config = dict(
    n_layer=10,
    d_model=640,
    n_head=10,
    n_kv_head=10,
    head_dim=64,
    d_mlp=2560,
    vocab_size=16384,
    activation='gelu',
    norm='layernorm',
    norm_place='pre',
    norm_eps=1e-05,
    positions='rope',
    rope_base=500000.0,
    rope_fraction=0.25,
    qk_norm=True,
    attn_scale=0.125,
    bias='all',
    tie_embeddings=False,
    parallel_block=True,
    init='orth',
    init_std_qkv=0.0186,
    init_std_o=0.0,
    init_std_up=0.0186,
    init_std_down=0.0,
    optimizer='adamw',
    lr=0.000699,
    lr_mult_qkv=0.5,
    beta1=0.9,
    beta2=0.99,
    lr_head=0.00567,
    grad_clip=0.5,
    warmup_steps=294,
    schedule='cos',
    final_lr_fraction=0.1,
    batch_tokens=65536,
    seq_len=2048,
    doc_mask=False,
    train_tokens=477100000,
    steps=7280,
    dataset='wikipedia_en',
)
Each number is 128 + 32 x the weight over its row's rms, rounded and kept within 0 to 255. Layers, rows and columns count from 0. The size above them is the row's rms in percent of the matrix's.

# layer 4 MLP down (transposed), 2560x640, rms 0.0265, rows 1523-1565, columns 0-79
size [105  94  97  98 103 102  94 102  97  96 101  97 107  95  91  96 102  94  98 100 104  99  86  89 106  96 104  88  98 100  95 103  99 102 108 102  99 100 105  96  87  94  95]
[[113 174 139  94 151  72 142 146 106 173 207 155 102 106 140 132  96  89  93 146 150 121 147 165  98  34 115 166 142 116 123 121 100 142 129 132  90 122 130  92 157  99  77  94 100 127 108 101 192 206 167  94  90  85 114 117 161 104 157 123 133  92 123 177  70  75 162 143 172 137  78 127 104 141 105 130 154 124 115 110]
 [144 108 174 117 175 175 109 137  93 125 180 144  55 129 100 189  70 145 127 104 149  85  89 123 125 181 121  99 141 118 193 114 228 134 147 131 170 158 140  82 115  74 113 135  88 112 148 105 128 155 108 103  68  89  80 176  68 102 132 161 161 140 103 161 169 192 162 141 112 107 115 197 112 141 119  99 123 126 113  74]
 [194 119 105 100 161 156  91 138 145  88  95 134 108  99 141 131 193 189  32 124 147 148 142  92 122 102  71  88 112 128 149 175 186  66 168 125 155 126 101 141 157  97  82 106 124 145 116 194 126 116 109 184 154 125 157 162  83  77 149 124 138 113 182 104 149 159 115 118 147 170  88 168 210 150 121  74 102 154 136 119]
 [181  61 158 170 121 128 114 117  83  93 176 142 107 119 147  82 178 133 163 104 156 128 196 126 114 193 110 135 110  81  64 147 135 174 168 162 133 153 139  84  89 178 118 113 139  46 115 114 159 131 155 110 103 116 135 146 143  99 139  94 240 123 137 125 234 155 137  89  98 157 134 134 207 165  93  79 176 112 190 105]
 [107 155 115 134  76 160  93 105 142 173 108 126 126 129 146  68 152  83  97 162 109 127 123 129 154 156 112 141  99  87 103 125 170  92 155 108  99 175 162 178 107 162  82 143 184 123 172 117  88 159 166 135  94 206 151 149 126 133 213 106 140 137 110  88 180 156 144  83  80 171 114 152 140  55  77 173 142 112  79 154]
 [161  80 146  52 112 160 111 121 107 140 136 173 166 129 141 157 160 118 151 146 127 171 127 144  98 108 126 127 124  99 104 136 119 135 145 147  96 135 185 141  93 118 138 162  85  88 158 134 128 161 110 110 159 118 151 180 126  90 136  82 128 120 148 143  78 118 129 172 168 177 174 141 111 109 102  64  94 166  32 109]
 [ 98 143 153 135 166 123  51 138 169 117  96 116 127 149 144 123 132  96 139 139 171 139 128 116 151 103 138  64 118 144 114 114 137 134 126 131 136 146 113 125 148 172 110  76 191 134 103 113 123  64 146 111 118 161 173 121 114 120 154 105  92 117 165 122 170 114 130 166  75 211 150  99 120 145 173 196 147 156 113 166]
 [152 150 130 155 110 190 131 145 145 164 123  69 110 131 105  86 140 115 144 155 146 148 116 146 110 128 100 113 100 110 160  96 138 140  95 156  97 108 148  97 111  78 157  92 150 127 119 132  82 132  81 109 130 153 167  75 153 119 101 166 137 152 157 128 172 135 159 103  74 115 167 113 140 139 118  77 110  95 156 133]
 [178  84 107 155  91 122 116 156 106 117 141 112 114 168 162 143  87 108 155  94  75 165 111 123  72 130 124 167  96 164  83 114 126  57 112 157 181 198 155 141 129 154 136 191  93 125 144 112  90 147  92 131 128  96 140 159 153  86 111 157  84 131 142 104 126 136 105 126 153  96 126  81 148 103  81  98 169 143 142 136]
 [181 136  99 147  92 140 137  83 138 118 159 147 151 143  95 103 128 135 117 107 135 105 131 121 150 152 153  96 150 133 184 112 128 130 162 111 120 109 149  98  84 164 147 191 127 111 164 148 107 123 115 148 117 135 175 131 109 112 216 157 149 111 115 103 136 131 147 134 152 149 119 218 129 163  76 139 130 160  61 143]
 [117 177 131  52 108 125 129 123  90 113 142 145 158 105  88 106 118 109 105  80  76 135  93  95 150 140 120  80 125 132 116 114 125 113 176 153  89 141 123 144 133 122 176 156  57 121 170 124 127 200 133 138 148  49 137 112 105 139 160 128  97 138 110 150 106 110 117 156 155 126 175  86 153 201 171  93 141 144 117 139]
 [170 170  60 145 144 204 118 120 115 155 150 117 115  85 116 153 197 101 186 101 102 105 151 122 112 114 108 148  88 128 128 182 129 100 124 123  90 118 130  83 103 105  88 170  97 141 113 136 178  92  95  64 139 119 172 134 147 124  66  98 136 160 159  72 148 172 129 127 115 162 147 175 140 119 120 118 155 125 117 113]
 [177 194 180  72 129 123 182 146 150 156 107  93 113  79 118 117 154 154 132 110 126 106  81 174  83  74 130 151 130  99  97 123  76 129 118 162 126 160 141 103  67 103 156  85 101 138  80 149  99 116 145 134 102  93 112 137 135 125 176 116  76 147 144 158 167  88 121 139 148  91 123  62  83 155 153  80  67 203 156 170]
 [232 126 167 112 160 103 110  27 163 123  98 175 143 130 169 142 142 124 153 110  91  80  94 105 151 166 171 170 159 136 134 180 195 194 153 117  91 137 170 144  53  96 106 125 107  24 118 109 109 133  76 165 103 116 150 110 155 106 128 120 142 137 110  71 169 125 119 117  92  80 164  82 123 115 156 142 174 151 141 116]
 [175 168  85 107 154 102 105  85 142  94 131 115 185 119 164 108 114  98  84  99 117 145 169 145 141 124 194 143 141 158 107 206 163  63 147 117  99 109  94  74 127 131  93 101  97 118 151 156 144 142 138 121 201 155 154  71 165 145 130  60 155 160 128 142 118 147 110 154 132 110 158 141 101 124 118 103  97 167 151 162]
 [102  73  96 139 148 140 106 128 101 160 143 167 169 150 144 135 136 109 104 105 161 145  95 162  80 124  62 146 147  95  89 133 122 100  86 133 153 151 157 220 121  68 105 153 107  89 144 166  85 111  94 162 156 113 168 104 155 111 132 176  98 118 183 164  91 165 139 151 135 188 122  66 102  27 178 170 105 130  77 132]
 [159  95 179 162 151 127 164 173 139 150 120 212 128 150 161 118  81  79  67 187 105 116 101  58 117  97 138 135 147 167  66 151 181 164 184 111 141  47 110 171 126 124 130 162 151 117 110 147 105 124 127 127 161 140 117 106 121 149 157 129 140 175 164 127 115 152  67 146  80 149 103 100  35 115 125  89 135 174 183  75]
 [ 80  66 103 122 142 110 187 143 120 140 143 115 128 114  79  61 136 107  93 190 109 177 136 141 137 155  44 126 111 113 139 143 162 104  93 182 121 191 171 102 117  69 152 139 113 104 163 106 119  96 106 116 121 103 106  91 127  98 132 148  93 127 132 151 124 120 128 128 110 111 126 154 115 102 105  79 143 117 102 115]
 [119 123 104  99 106 137 157  98 136 134 187 148 169  81 127 141 168 150  98 169 130 150 158  89 156 171  95 162 116 104 190 167 114 121 118  53 132 127 113 139 108 166 124 127  57 162  84  88 185 132 104 135 132 141  70 108 139 143 146  97 133  97 127 121 125  76 172 151  95 134 156 112  90 160  95  62 118  97  89 111]
 [154 101 120 204 127 139 143 126 135 142 135  75 161 166 104 138 110 171 150 127 138 118 128  97 217 136  90 179 141 105 136 138 112 158 106 121 155  95 157 112 145 161 110 158 130 105 139 103  78  94  61 132 165 127 165 133 161 122  80 160 133 144 137 118 142  93  82 122  86 120 188 123 133 117  90  47 148 126 154 103]
 [104 139  67 132 117 107 150 114 185 138 163 151 123 138 106 134 109 101 126 121 170  86  94  93 126 119  62 134  93  98 140 117 142 135  96 131 139  95 115 143 142 136 170 126 103 166  96 111 207 171  52 156  90 109 153 166  65  90 135  85 137 121 133  88 155 146 120 134 122 164 161 151 166 132 160  70 136 119 150 162]
 [ 96  99 152 116 158 163 143 118 135  70 139 113 128 136 148  92  91  75 120  96 105 136 162 150 133  99 134 139 114 218 116 117 156 131 121 156 146 145 104 145 131  94  54 100 131  87 156 138 151 159 153 132 122  94 166 172  87 134  85 156 149 132 127 139 167 129 118 160 122 180 152 101  99 130 114 170 151 118 214 133]
 [130 152 157 144 154 168  59 104 125 139  88 103 109 149 130 159 130 144 155 179 188  72  72 128 106 154 127 121  89 139  64 101 130 107 165 109 119 106 139 124 111 163 132  92 100 158 102 115 135 136 166 161 108 135 142 100 198 106 108 133 130 100 116 123 147 114 140 142  98 123 121  52  79  64  78 153 119 116  86 120]
 [126 122 105 101 140 177  53 112 164 107  68 103 164 119  54 137 166 132  99 120 140 164 172 145 187 119 112 149 144 149 143 202 127 160 153 135  98 138  98 101 151 102 105  89 153 159 150 137 151  72 118  97 191 108 131  94 102 106 136 114 118 109 116 147 159 154 118 123 121 123  75 157 165  45 135 159 136 123 123 122]
 [152 167 100 130 116 115  92 122 179 199 147 146 115 149 180 152 141 121  91 139  89  77 143 147 122 165 107  71  98  98 161 123  90 161 144 138 110 113 148  60 121 116 123 128 144  89 132 127  97 112 106 119 128 231 114 111 111  72 248 153 159  95 155 111  91  84  84 139 147  87 197 110 165 121  90 164 125 122 139 181]
 [ 98 129 125 102 162 115  89 129 163 150 107 149 131 120  56 126 128 131 146 170 155  94 163 136  89 103 159  63 100 146 132 147  71 115 155 142 129 142 110  70 129  87 118 129 169 143 143 161 143  92 141 116  79  83 165 101 108 164 137 115 117  64 126 142  57  90 149 152 180  97 127 127  95 178  74  75  69 174 140 146]
 [151  95 103 152 113 121 143 161 130 131  83 130 181 118 111  84  86 134 111 138  90 125 147 125 145 158 173 187 140 110 122 153 121  73 102 139 156 130 149  92 135 145 131 121  95 113 155 105 139 157 104 119 159 132 137 150 156  87 101 127 103 163 138 132 152  78 130 164 122 146 120 152 143  82 106 135 173  77 163 122]
 [ 75 125  98  94 142 113  46 120 157 149  88 142 105  94 131 148 123 146  65 150 128 123 150 113 133 117 116 172 121 166 154 143 130 131  93 115 153 140  94 145 136 163  74 146 135 218 146 149 166 115 100 100 171 115  86 144 195  82  67 118  48 114 101 123 140 108  95 122 155 167  60 160 203 163 180 125 164 142 146 143]
 [166 109  97 115 144 172 107 169 110 147 150 107 128  77 101 130  74 173 121 148  87 150 140 107 177 140 151 120 170 132 138 114 111 166  85  93 126 177 103 151 110 156 129 183  89 168 111 114 206 131  92 112  89 183  74 148  84 103 186 156 134 122  99 112 122 143 160 161 139 130 121 118 141 133 110  93 124 140  82 140]
 [110 163 108 148 174 153 115 167 107 120 142 144  69 112 117  71 116 113 121 107 138 146 177 123 193 141 146 180  94 141 118 147 186 132 111 151 100 132 176  97 122 100 121 142 111  66 153 116 155 166  97 155 114 144 163  78 140  90 179 171 143 140 105  57 123 137 178 153 138 200 150 134 128 107 120 111 169 117 119 117]
 [140 109 140 111 180 149 128 119 118 132 123 170 128 138 143 127  98  86  93 110 148  73 160  91  84  93 155 162 139 100  92 149 126 157 138 156 131 104  65  44  76 167 102  88 221 126 152 129 190 111 147 125 186 156 151 127 124 163  46 121 163 127 130  97 117 124 118 198 122 151 113 131  97 112 147 206 134 114  78 121]
 [188 109 119  77 128 148 177 170 111  69  80 185 190  88 179 124 126 165 138 126 133 146  91 170 123 203 128 132  97 115 169 131 119 193 135 149 158 133 188 155 108 154 174 147 134 106 152  65  70 150  99  86 154 119 121 148 147  48 105 132 109 125 147 135 142  82 144 132 122 108 114  99 128 116 164 191  98  91  93 165]
 [166 136 134 131 129 103 129  59  60  57 154 131  49 121 137 166 142  96  57  87 205  95 153 147 145 137 129 143  99 144 162 145 139 136 100  96 133 121 135 136 163 182  85 134 134 143 126 170 129 115 150 140 135 156 113 168 167 146 131 122 164 159  69 135 173 147 107 141  93 110 166 130 174 136 124  83 135 157 173 139]
 [128 183 121 113  82 138 110  94 117 143 138 117 141 144 116 125  93 139 106 135  91  97 154 234 128 146 120 112  75 124 180  95 109 140 101 136 144  77 131 104 137 139 148 143 178  44  91 142 139 109 130 128 159 162 155 125  84  74 188 106 141 133  99 142 188  80 155 109 146 186 169 165 158 164 182 182 143 108 140 132]
 [135 141 191 142 129 144 107 112 160 100 168 121 114 138 111 162  91  88  95  92 177 106 150 104  83 137 195  76 100 122 151 143 125 137 146  91 147 142  66 133  69 116 181 150 122 183  98 146 118 166 224 176 116 187 110 162 140 128 201 110 146 120 141 101 142 183 132 114 161 158 100 148 119 163 140 170  76  83 137  94]
 [133 110 150 131 118 129 184 148 112 121 143 188 156  63  98  94 105 178 145 102 114 136 129 150 113 116  95 173 185 131 143 143 116 147 137 107 111 157  88 180 113 129 128 145  91 158 133 144 102 100 125 114 166 143 130 101 141  97  87 166 120  98 119  84  77 131 159 104 137 161 143 104 160 109 149 153 168 184  73 125]
 [ 92 118 154 145  83 185 173 124  95  94 112 182 128 113 176 137 189 191 161 148 103 153 131 107 142 142  75 137 167  93 145 111 135 123 163 110 127 134 146 150 152 136  74 144  89 120 120 123 168 138  95 150 164 126 126  76 167 168 126 116 136 168 102 119 185 130 161 161  83  98 151  85  66 104 128  71 141  99  66  87]
 [137 129 105  91 112 119 101 127 118  73 154  82 125 111  95 154 132 101 145 109 134 168  65 142  83 161 173 113 125 139  76 113 122 101 135 141 138 143 127  95 113 158 192 124 134 126 156 101 128 141 137 151 124 125 110 103 138 132 189 179 123 103 105 136 113 153 109 173 215 120 120  88 152 128 196 134 103  99 166 149]
 [112  92 126 158 124 148  89  88 104 146 160 164  42 113 135 143  47 113 132 129  89 119 113 200 114 160  91 154 132 159 137 110  85 132  97 124 137  93  92 143 139 122  63 147 124 170 126 109 109 110 115 105 149 133 104 148 141 100 108 110  95 117 115 100 120 117 180 162 118 102 100  84  92  90 124 186 107 123  96  88]
 [139 185  65 197  89 160 107 168 157 151  92 102 163 136  65 119 174  69  98 109 146 132 114  60 142 175 111 171 118 115 114 199 129  68 116 152 122  73 117 151 121  94 150 130 179 108 121 164 133  99 129 147  83 115 128 129 150 149  51 119 103 158 120 164 111 140 150 116 116 181 177 156 142 179  81 115 107 135  85  78]
 [121 117 115 173 164 173 104 106 123  90 154 160  97  81 103 150  66 151 132 133 149 143 159 128 107  72 181 110 116 136 158 129 102 133 164 128 105 134  18 164 168 174 104 122 173 143 166 149 165 134 163 136 151 109 115 119 113 163 182 134  96 113 128  56 102 134 124 107 165 102  56 154 150 145 139 132 132 110 133 111]
 [118 117 176 131 171 163 164 115  94 114 102 171 175 140 113 128 175  90 128  92 143 106  96  84 128 112 122 110 130  57  98 132 127 133 116 144 150 155 135 144  86 167 117 163 146 163 144 138 163  72 127 162 115  91  97  89  66 136 149 188 167  31 174 128  95 175 142 173 114  94 120 129 103  82 138 153 147 166 171  78]
 [176 195 161  88 129 157 138  86 123 154  56 152 166  94 139 151 181 102 131 147 132 135  88 110  85  99 112 142 127  91 118 140  81  97 153 195 123  69 140  81  65 160 156 115 125 163 108 100 115 164 134 106  85  92 111 112 188  68 122 180 144 120 202 139 148  90 153 114 171 162 134 140 133 156  97 179 116 144 107 138]]
# layer 4 MLP up, 2560x640, rms 0.0289, rows 1524-1565, columns 0-79
size [ 96 100  97 100  99  95 101 100  98 101  93 102  81  92  98 101  93  98  98 108 100  89  91 105 100  98  99 100  96  95 102 100 101 110 102 101 103  98  96  88  94  94]
[[131 163  98 120  49  73 130 120 167  80 103  80 205 146 105 101 179 156 166 165  88 118 106 111 171 112 146 103 113 108  94 107  62 112  68 148  95  98 120 159 143 148 160 115 202 131 117 129 122  54 162 148 185 164 175 117  91 133  94  83 100 131 144 101 119 132 192 103 108 124 142 141 138 111 106 152 165 180 179 161]
 [ 95 154 134 137 118 130 132 114 125 105 113 105 113  81 109 138 122 108 156 130 114 104 115 153 126 143 172 140 130 166 124 143  89 190  75 119  93 153 108 140 122 159 115 122 148  90 129 162 103  88 107 147  98  98  98  99 174 211 151 113 145 145 110 139 124 113 168 104 115  37 134 141  85 112  84 228 126 143 159 156]
 [145 138 146 117 121 131 108  80 133 122  52 152 166 120  81 141 108 181  93 132 109  58 134 166 214 141 169 146 177 126 148 140 134 152 149  85 132 180 156 126 121 136 120 179 104 145 140 200 118 103  57 169 180  58 171 124 131 150 136 140  52 161  88 178  74 100 143 126 113 106 100 147 121 158 175 199 108 137  97 100]
 [172 118 119 113 150  87  97 128 115 124 176 176 170 125 100 174 125 177 154  95 104 139 148 160 117 115 137 116 130 207 161 169 109 181 131 118 138 129  76 129 124 126 122  83 102 141 117 141 154  77  49 167 163 139 133 156 159 127  72 129 127  81 126  85 125 102 125 151 121 118 177 107 148 146 167 110 131 115 188 147]
 [132 145 106 142 163 101 111 120 106  80 146 125 107 187 151 136 110 150 157  79 155  92  82 170 170 105 115  88 114 158 122 112 169 112 153 139 128  92  92 173 136 122  83  68 113 145 167 118 138  89 108 151 113  82 151  70 193 178 114 116 139 142 105 144 162  92  89 148  72  81 152 130 164 160 112 169 150 150 173 126]
 [107 124 115 119  93 169 160  77 131 148 139 158 176  91 144 173 106 124 105 122 113 123 106 148 154 144 134 166 178 148 148 111 144 172 105  88 102 123 131 172 122  88 120 157  74 112 138 148 114 196 136 187 184 124  99 100 151 174 115 120 169 160  95 141  93 137 106  67 180  52 139 159 153 141  92 126 141 154 124 111]
 [153 123 129  99 142  86  82  92 108 130 111 157 103 144  79 162 126 124 126  78 202 120 214 127 151 139 165  99 137 156 144 184 187 129 145  79  97 115 111 137 101 121 145 114 129 111 149  89 127 147 120 136  98 117 101 173  98 165 137 155 115  96 104 124 135 147 133  90 133 132 150 100 203 104  97 147 153 119 133 117]
 [131 129 163 126 165 132 116 124 142 114  84 140 127 139  90 107 130 154 153 119 171  99 116  69 103 121 188 101 134 137 135 174 171 160 111 129  67 133 100 142 106 106 160 128 133 141 145 129  77 138 143 155  91 113 131 116 115 170 176 131 123 110 128 153 143 111 161 148  84 107 125 165  69 178 138 141 147 139 119 119]
 [109  80 157 112 174 161 105 148 136 161 131 141 160  76 165 155 134  95 171 165 153 153 140 118 110 143 110 140  81 127 119 129 120 151 154 129 139 128 144 163 126 100  81  55  81 125 143 111  63 124 166  99 133  70  82 119 147 136  63 104  85 127  99 105 112  83  84  88  90 102 151  58  96  72 121 137 161  90 211 115]
 [ 97 124 120 164 153  96 136  97  96 141 130 122  87 113 179 140 145 173 137 193 146 144 174 215  80 153 162 175 155 130 135 174 110 161  79 116 123 111 117 125 130 109  97  52 165 141 127  88 147 109 145 131 112 192 153 109 148  97  78 159 156  96 136 106 156 142 189  86  87 207 132 164  91  86 154 127 164 115  98 101]
 [ 78  96 190 200 100 142 126  95 114  71  68 126 129 131 133 121  66 120 122 146  87 140 124  86 174 170 180 107 133 128 135 130 187 140 114 101 155 131 112 119 114 139 138  89 109 119 198 170  86 158 137 142  96 166  98 106 117 136 159 145 107  88 130 116 122 156 158 101 159 108 112 172 138 101 142 150 100 129 124 130]
 [131 114 114 140  78 126 114 116 171 121  55 151 161 109 117 111 143 147 171 134 102 146 118 122 154 125 156 155 161 133 202 127 161  95  89 107 112 114 138  78 107 130 136 151 120 134  66 134 148 139 150 138  92 126  99 190 166 123  51 149 138 135 165   0  97 121 119 119  78 202 128  96 195 120 140 128 133  75 172 117]
 [186 132 142 109 167 122 124  95 137 120 134 136 174 173 179 143 137 131 152  95 116 128 108 108 102 165 117 116 156 172 157  97 142 149 172 115 136  86  96  76  37 165 154 155 132  41  88 167 112 171 128 133 153 132 159 191 155 151  96 145 174 153  70  57 165  88 130 135  96 102 191  92  92 101 162 139 184  92 135 122]
 [ 93 130 194 140  79 109 172 170  93 166  82 163 112 140 114 132 119 164 133 167 146 118  82 140  86 152 129 136 152 111 178  53  93 166 146  87 150 158 149 165 138 143 171 147 142 138 125 129  77 144  91 102  51  89 162 139 128 110 135  70 137  98 143 156 201 146 147  99 123 130 102 159 120 152 138 124 155 101 134 119]
 [122 167 144  97 102 111 120 151 152 109 117 117 121 183  96 128 133 131 153 103 173 122 123  80 128 119 145  56 140 134  84 186 135 111 170 126 131 167 103 110 131 196 110 128 141  66 113 112 189 178 150 144  96 177 132 167 118 216 163 102 147 120 138 116 137 124 101 140 130  55 160 126 149 194 133 135 149 120 160 116]
 [114 153  84  76 129 101  92  84  99 125 125  67 141 118 134 117 161 202 171  98  94 132 106 208 146 163 136 123  95 136 222  96 113 111 105 129  92 199 158  93 126 130 157 106 119 128 148 116 130 125 107 120 109  95 115 204 128 111  80 144 115 100  47 128 112 124 199 115 153 103 121 140 255 165 125 149 115 117  96 155]
 [ 97 165 128  92 174 158 126 113 149 170 117 142 182 150 152 189 102 149 198 165 195 155 133 113 114 197 176 151 128 121 146 149 168 150 134  69 116 105  92 137 123 174  63 109 133 141 113 101 115 146 124 141 167 149 139 134 135 136 185  95 129 120  87 119 172 139 162 105 142 118 111 128 189 109 147 128 175 133 116 147]
 [144 160  86 141 108 112 103 159  99 168 105 168 122 197 117 117  96 113 175 121 124  98  51 156 125 131 189 104 127 136  84 127 114 147 129 161 113  96 124 130 129  97 177  91 127 119 169 145  96 144 110 130  68  99 125 163 167  73 131 116 141 126  98 161 168 149  92  84 190  88 142 127  96 163 148 128 120 168  82  99]
 [ 98 132 138  57 121  76 118 117 123 110 115 242 132 139 129  99 171 120 119 125 126 150 104 127  69 142 131  96 124 118 120 128 129 109 136 139 141 108 137  93 118 132 156 145 151 105 104 127  99 209 182 138  80 144 107 174 114 123 179 118 152 150 135 173 157 133 125 156 126 166 162 144 109 169 174 156 112 156  83 163]
 [146  80  77 118  63 138 166 137 118 120 137 123 167 133 130 119 136 148 169 157  89 129 117 101 164 180 150 157 214 175 153 109 146 158 116  40 139 136 169 113  66 148 153 129 119 112 120  83  91 165 121 130 109 104 176 108 195  84  97 160 121 141  94 117 170  94 177 118  83 110 126  78 163 134 148 173 161 136  87 111]
 [160  91 126 101 107 136 125 103 177 124 134 174  91 134 139 149  78 122 138 155  92 154  77 127 148 140 162 127 147  86 142 139 157 159 125  64 131 146 134 123 103 177 188  78 156 136 183 174  81  89 127 102  95 106 116  85 136 104 178 142 135 133  96 139 134 148  92 139 113  72 130 169 237 162 138 135 199 165 129 103]
 [136  98 164 117 145 136 160  92 128 150 173 198 167  76 137 112 145 115 116  92  76 158 187 146 122 103 148 129 159 134 134 208 144 127  68 132 126 120 105 152 125 101 124 152 186  82 138 131 120 128 159 124 128 121 108  87  96 210 165 154 103 181 108 122 138 182  86  69 156 115 158 194 171 178 123 137 101 139 176 128]
 [138 165 189 123  75 107 176 121 130 155 165 151 108  79 143 136 117 132 151 135 119 154  89  99 112 169 128 149  94 143 144  60 125 125 105  83 137 108 176 175  90 133 133 130 137 102 111 113  70 111 140 148 111 118 155  58 122 164 169 141 179 242 125 125 110  94 140 119 144  94 202  89 119 196 120 121 151 153 149 163]
 [133 148  74 137  71 116 133 165  75  79 141 157 108 145  79 154  85 103 197 178 150 111 138 153 135 138 142 114 105 141 100 135 140  85 140  99 133 105  85 155 123 118 160  72 119 120 159 114  71 109 160 133 131 126 139 110 156 170  96 119 126 146 119 121 161 140 132  68 157  72 108 155 129 188 127  99 192 144 161 117]
 [142  89 155 145 130 128  97 134 166 106 199  96 150 198 164 124 107 154 149 196 108 148 140 129 182 143 152 100 120 133 107 105 191 131 140 186 136 127 139 142 118 124 194  59  90 116 153 125 111 177 131 175 169 147 156 105 125  82 128  97 133 173 138 145 132 139 137  39  67 143 144 175 115 124 174 161 208 101  93 137]
 [142 186 175 117 137  99  71 115 123 103 155 152 107  83 137 177 162 205 150 130 132 118 143 100 115 153 154  66 109 125 105 165 142 127 170 120 159 145  95  95 135 104 151 100 154 102 107 164 131  85 152  76 136  73 131 150 129 162 148 118 109  95 172 153 129 175 117 101 145  68 197  98 133 165 126 187 135 200 133 140]
 [101 110 196 118 128 109 175 133 142 105 190 116 134 164  91 129 148 130 192 138 108 146 129 106 151 141 131  86 156  99  97 129 158 132 165 147 164 133 123 114  90  91 157 119 122  86  97 103  47 126 155 123  79 133 165  98  57 164 151 135 188 112 175 148 133 126 128 136 110  88 212  95  45 127 100 130 109 139 125 110]
 [144  86 147 138 167  77 148 121 126 163 133 154 127 142 127 153 134  79 142 155 195 128 118 135  42 108 170 120 106 122  86  94 166 138 144 138 144  78 131 125 171 138 118  62 163  36 129 159  45  91 199 126 115  74 166 156 186 128 114 147 158 185 144  95 165 126  77  65  94 141 119 113  56 124  85 155 140  96 136 130]
 [142 110 165 112  71 116  98 121 139 116 169 115 112 139 152 162 119 142 163 148 159  96 117 105  80 131 100 115 143 186 190 126 120 134 174 110 158 139 101 156 131 147 119 145 171 141 124 146 124 101 135 175 169 143 149 143  87 150  94 104 143 141  96 141 193 107 113  46 101 122  99 161 242 127 133 206 162 156 121 135]
 [146 152 194 109 145 132 122 109 133 124 153 156 122  89 107  91 146 169  53 166 139 102 103 133 129 184 142  91  72  96 120 129 129 120 133 129 149 137 164 143 131  67 147 153  70  98 184 167 103 140  86 130 120 101 112 159  85 154 150 150 131 105 142 146 138 137  80 121 158 144 109 144  94 118 176  93 125 105 182 153]
 [153 147 210 140 137 124  89  55 145 179 145 126 129 157 124 128 105 114 134 132 160 145 139 103 148 116 147 125 150 187  99 121 175  79 134 120 103  81  98 165 126  77  93 115  70 133 213 165 145 133  83 165 154 107 155 122  75 228 130 124  93 145 136 134  98 145 131 110  82  83 109 115 102 104 144 118 123 200 136 156]
 [121 122 119 105 157 100 141 105 125 171 146 125 158 123  92 117 110 143 223 145 156 111 177 135 146 168 136 103 129 120 123 133 155  93 147 137 132 121 135 112  46 150  94  65 162  84 162  57 113 159 104  97 110  74 155  83 174 183 177 109  92 113 153 132 122 120  85 144  74 134 122  46 153 165 126 144 148 110 181 126]
 [124 115 105 118 195 164 101 111 104  98  92 180 130  79  99 153 160 170 144 153 172 114 171 112 111 107 129 138 128 125  95 182 141 143 143 167 120 167 105  93 110  91 158  75 146 137 175  81  44 155 120 113 104 114 119 122 138 161  91 150 135 120 163 153 154 203 120 104 100  96 138 171 134  75  44  97 122 158 166 113]
 [169  90 120 152 196 198  70 179  78 158 168  83 102 116 117 152 119 183 143  96 147 131 142 145 133 147 147  98  80  96 118 140 175 123 198 136 157 178 135 128 131 156 170 145 153  65 170 127 147 143  87 143  70  47 125 156 167 134 179 110 144 107 161 133 181 173 129 137 126  96 178 149 203 145 130 153 144 170 194 147]
 [154 132 116 178 157 157  82  73 152 166 155 101  91  87 114 125 124 141 126 100 169 119 122 115 155 184 110 120 117 113 174 139 139 140 120 102 123  88 177  94  78  88 131 158 140  76 144 121 140 174  19  79  69 120 101 153 165 188 164 113 105 151 158 116 150 140 101 169 107  96 144 138 103 130 109 106 102 116 176 145]
 [164  65 127 115 171 133  88 104 164 127 170 156 148 150  83 119  91  82 136 138 104 112  72 135  90 132 180 143 136 155 146 103 101 105 145 134 123 146 125 125 102  99 205  81 153 155 119 146 130 149 118 121 153  81  99  93 118 113  88 143 141 102 121 168  91  98  88 111 130 184 137 159 118 235  92 137 107 137 108 137]
 [123 111 104 126  55 130 121 165 106 152 115 193 117 167  90  81 127 166 158 152 154  61 106 123 181 128 114 132 208 112 176 112 147 161  98 153 125 102 157 145 124 134  94 111 117 108  95 150 150 116 167 203 123 123 115 168 170 116  77 118 107 124  80 143 139 188 131 130  45 169 140 128 153 114  49 134 178 101 105 188]
 [129 122 174 122 143 128 125 160 134  88 138 126 164 153  88  98 157 124 106 158 104 112 186  58 111 124 151 107 139 124 133 223 168 116 134 137 104 158  93 110 116 115 181 150 145  69 151 180 195 144 166 132  67 136 133 103 131 138 162 130 135 142 118 110 116 155  81 113 143 177 137 173 128 152  59 146 139 119 189 128]
 [120  91 111 102 149 121 175 140 179 204 106  97 130 157 178 117 103 160 138 154 102 117 168 180 129 147 178 115 134 137 110 138 177 176 139  58 115 179  95 154 123 164 148  89  70 105 151 114 119 170 134 162 192 169 145 157 157 100 137 129 133 124  60  95 137 136  92 122  62  46 134 137 186 166 103 181 142  92 100 151]
 [100  78 191 113 101  96 152 141 123 128 116 142 125 169 115  52 146 148 157 147  86  89 150 129 173 165 136 154 178 103 122 133 143 151  94 139 149  91 198 155  86 110 153 121  21  74 132 138 105  72  53 143 129 133 152 138 141  99 117 165  98 155 119 184 155 134 110 123  95 154 176  78 110 151 121 127 146 119 157 113]
 [140 151 133 114  52  75  80 151 173 117 113 125  81 133 113 130  97 128 160 161 137 157 143 135 107 108 145 142 117 123 143 185 129  92 114 113 118 159 121 127 147 112 147  96 105 102 134 131  98 219 126 119 127 153 147 177 173 136  83  90 137 255  79 127 119  92 134 104 169 140 144 147 146 156 118 122 107  67 110 175]
 [178 178 109 179 137 126 102 154 149  87 137 136 151 122 111 119 156 128 137 110 162 111 179 168 163 162 120 138 133 117 135 129 162 109 164  90 151 195 127 126 156 113 194 153 105 141 111 113 164  97  86 137 136 168 229 166 135 119 134  65  82 127  83 141 156 150 123 142 115 116 136 118 133 136 119 102 171 112 166 140]]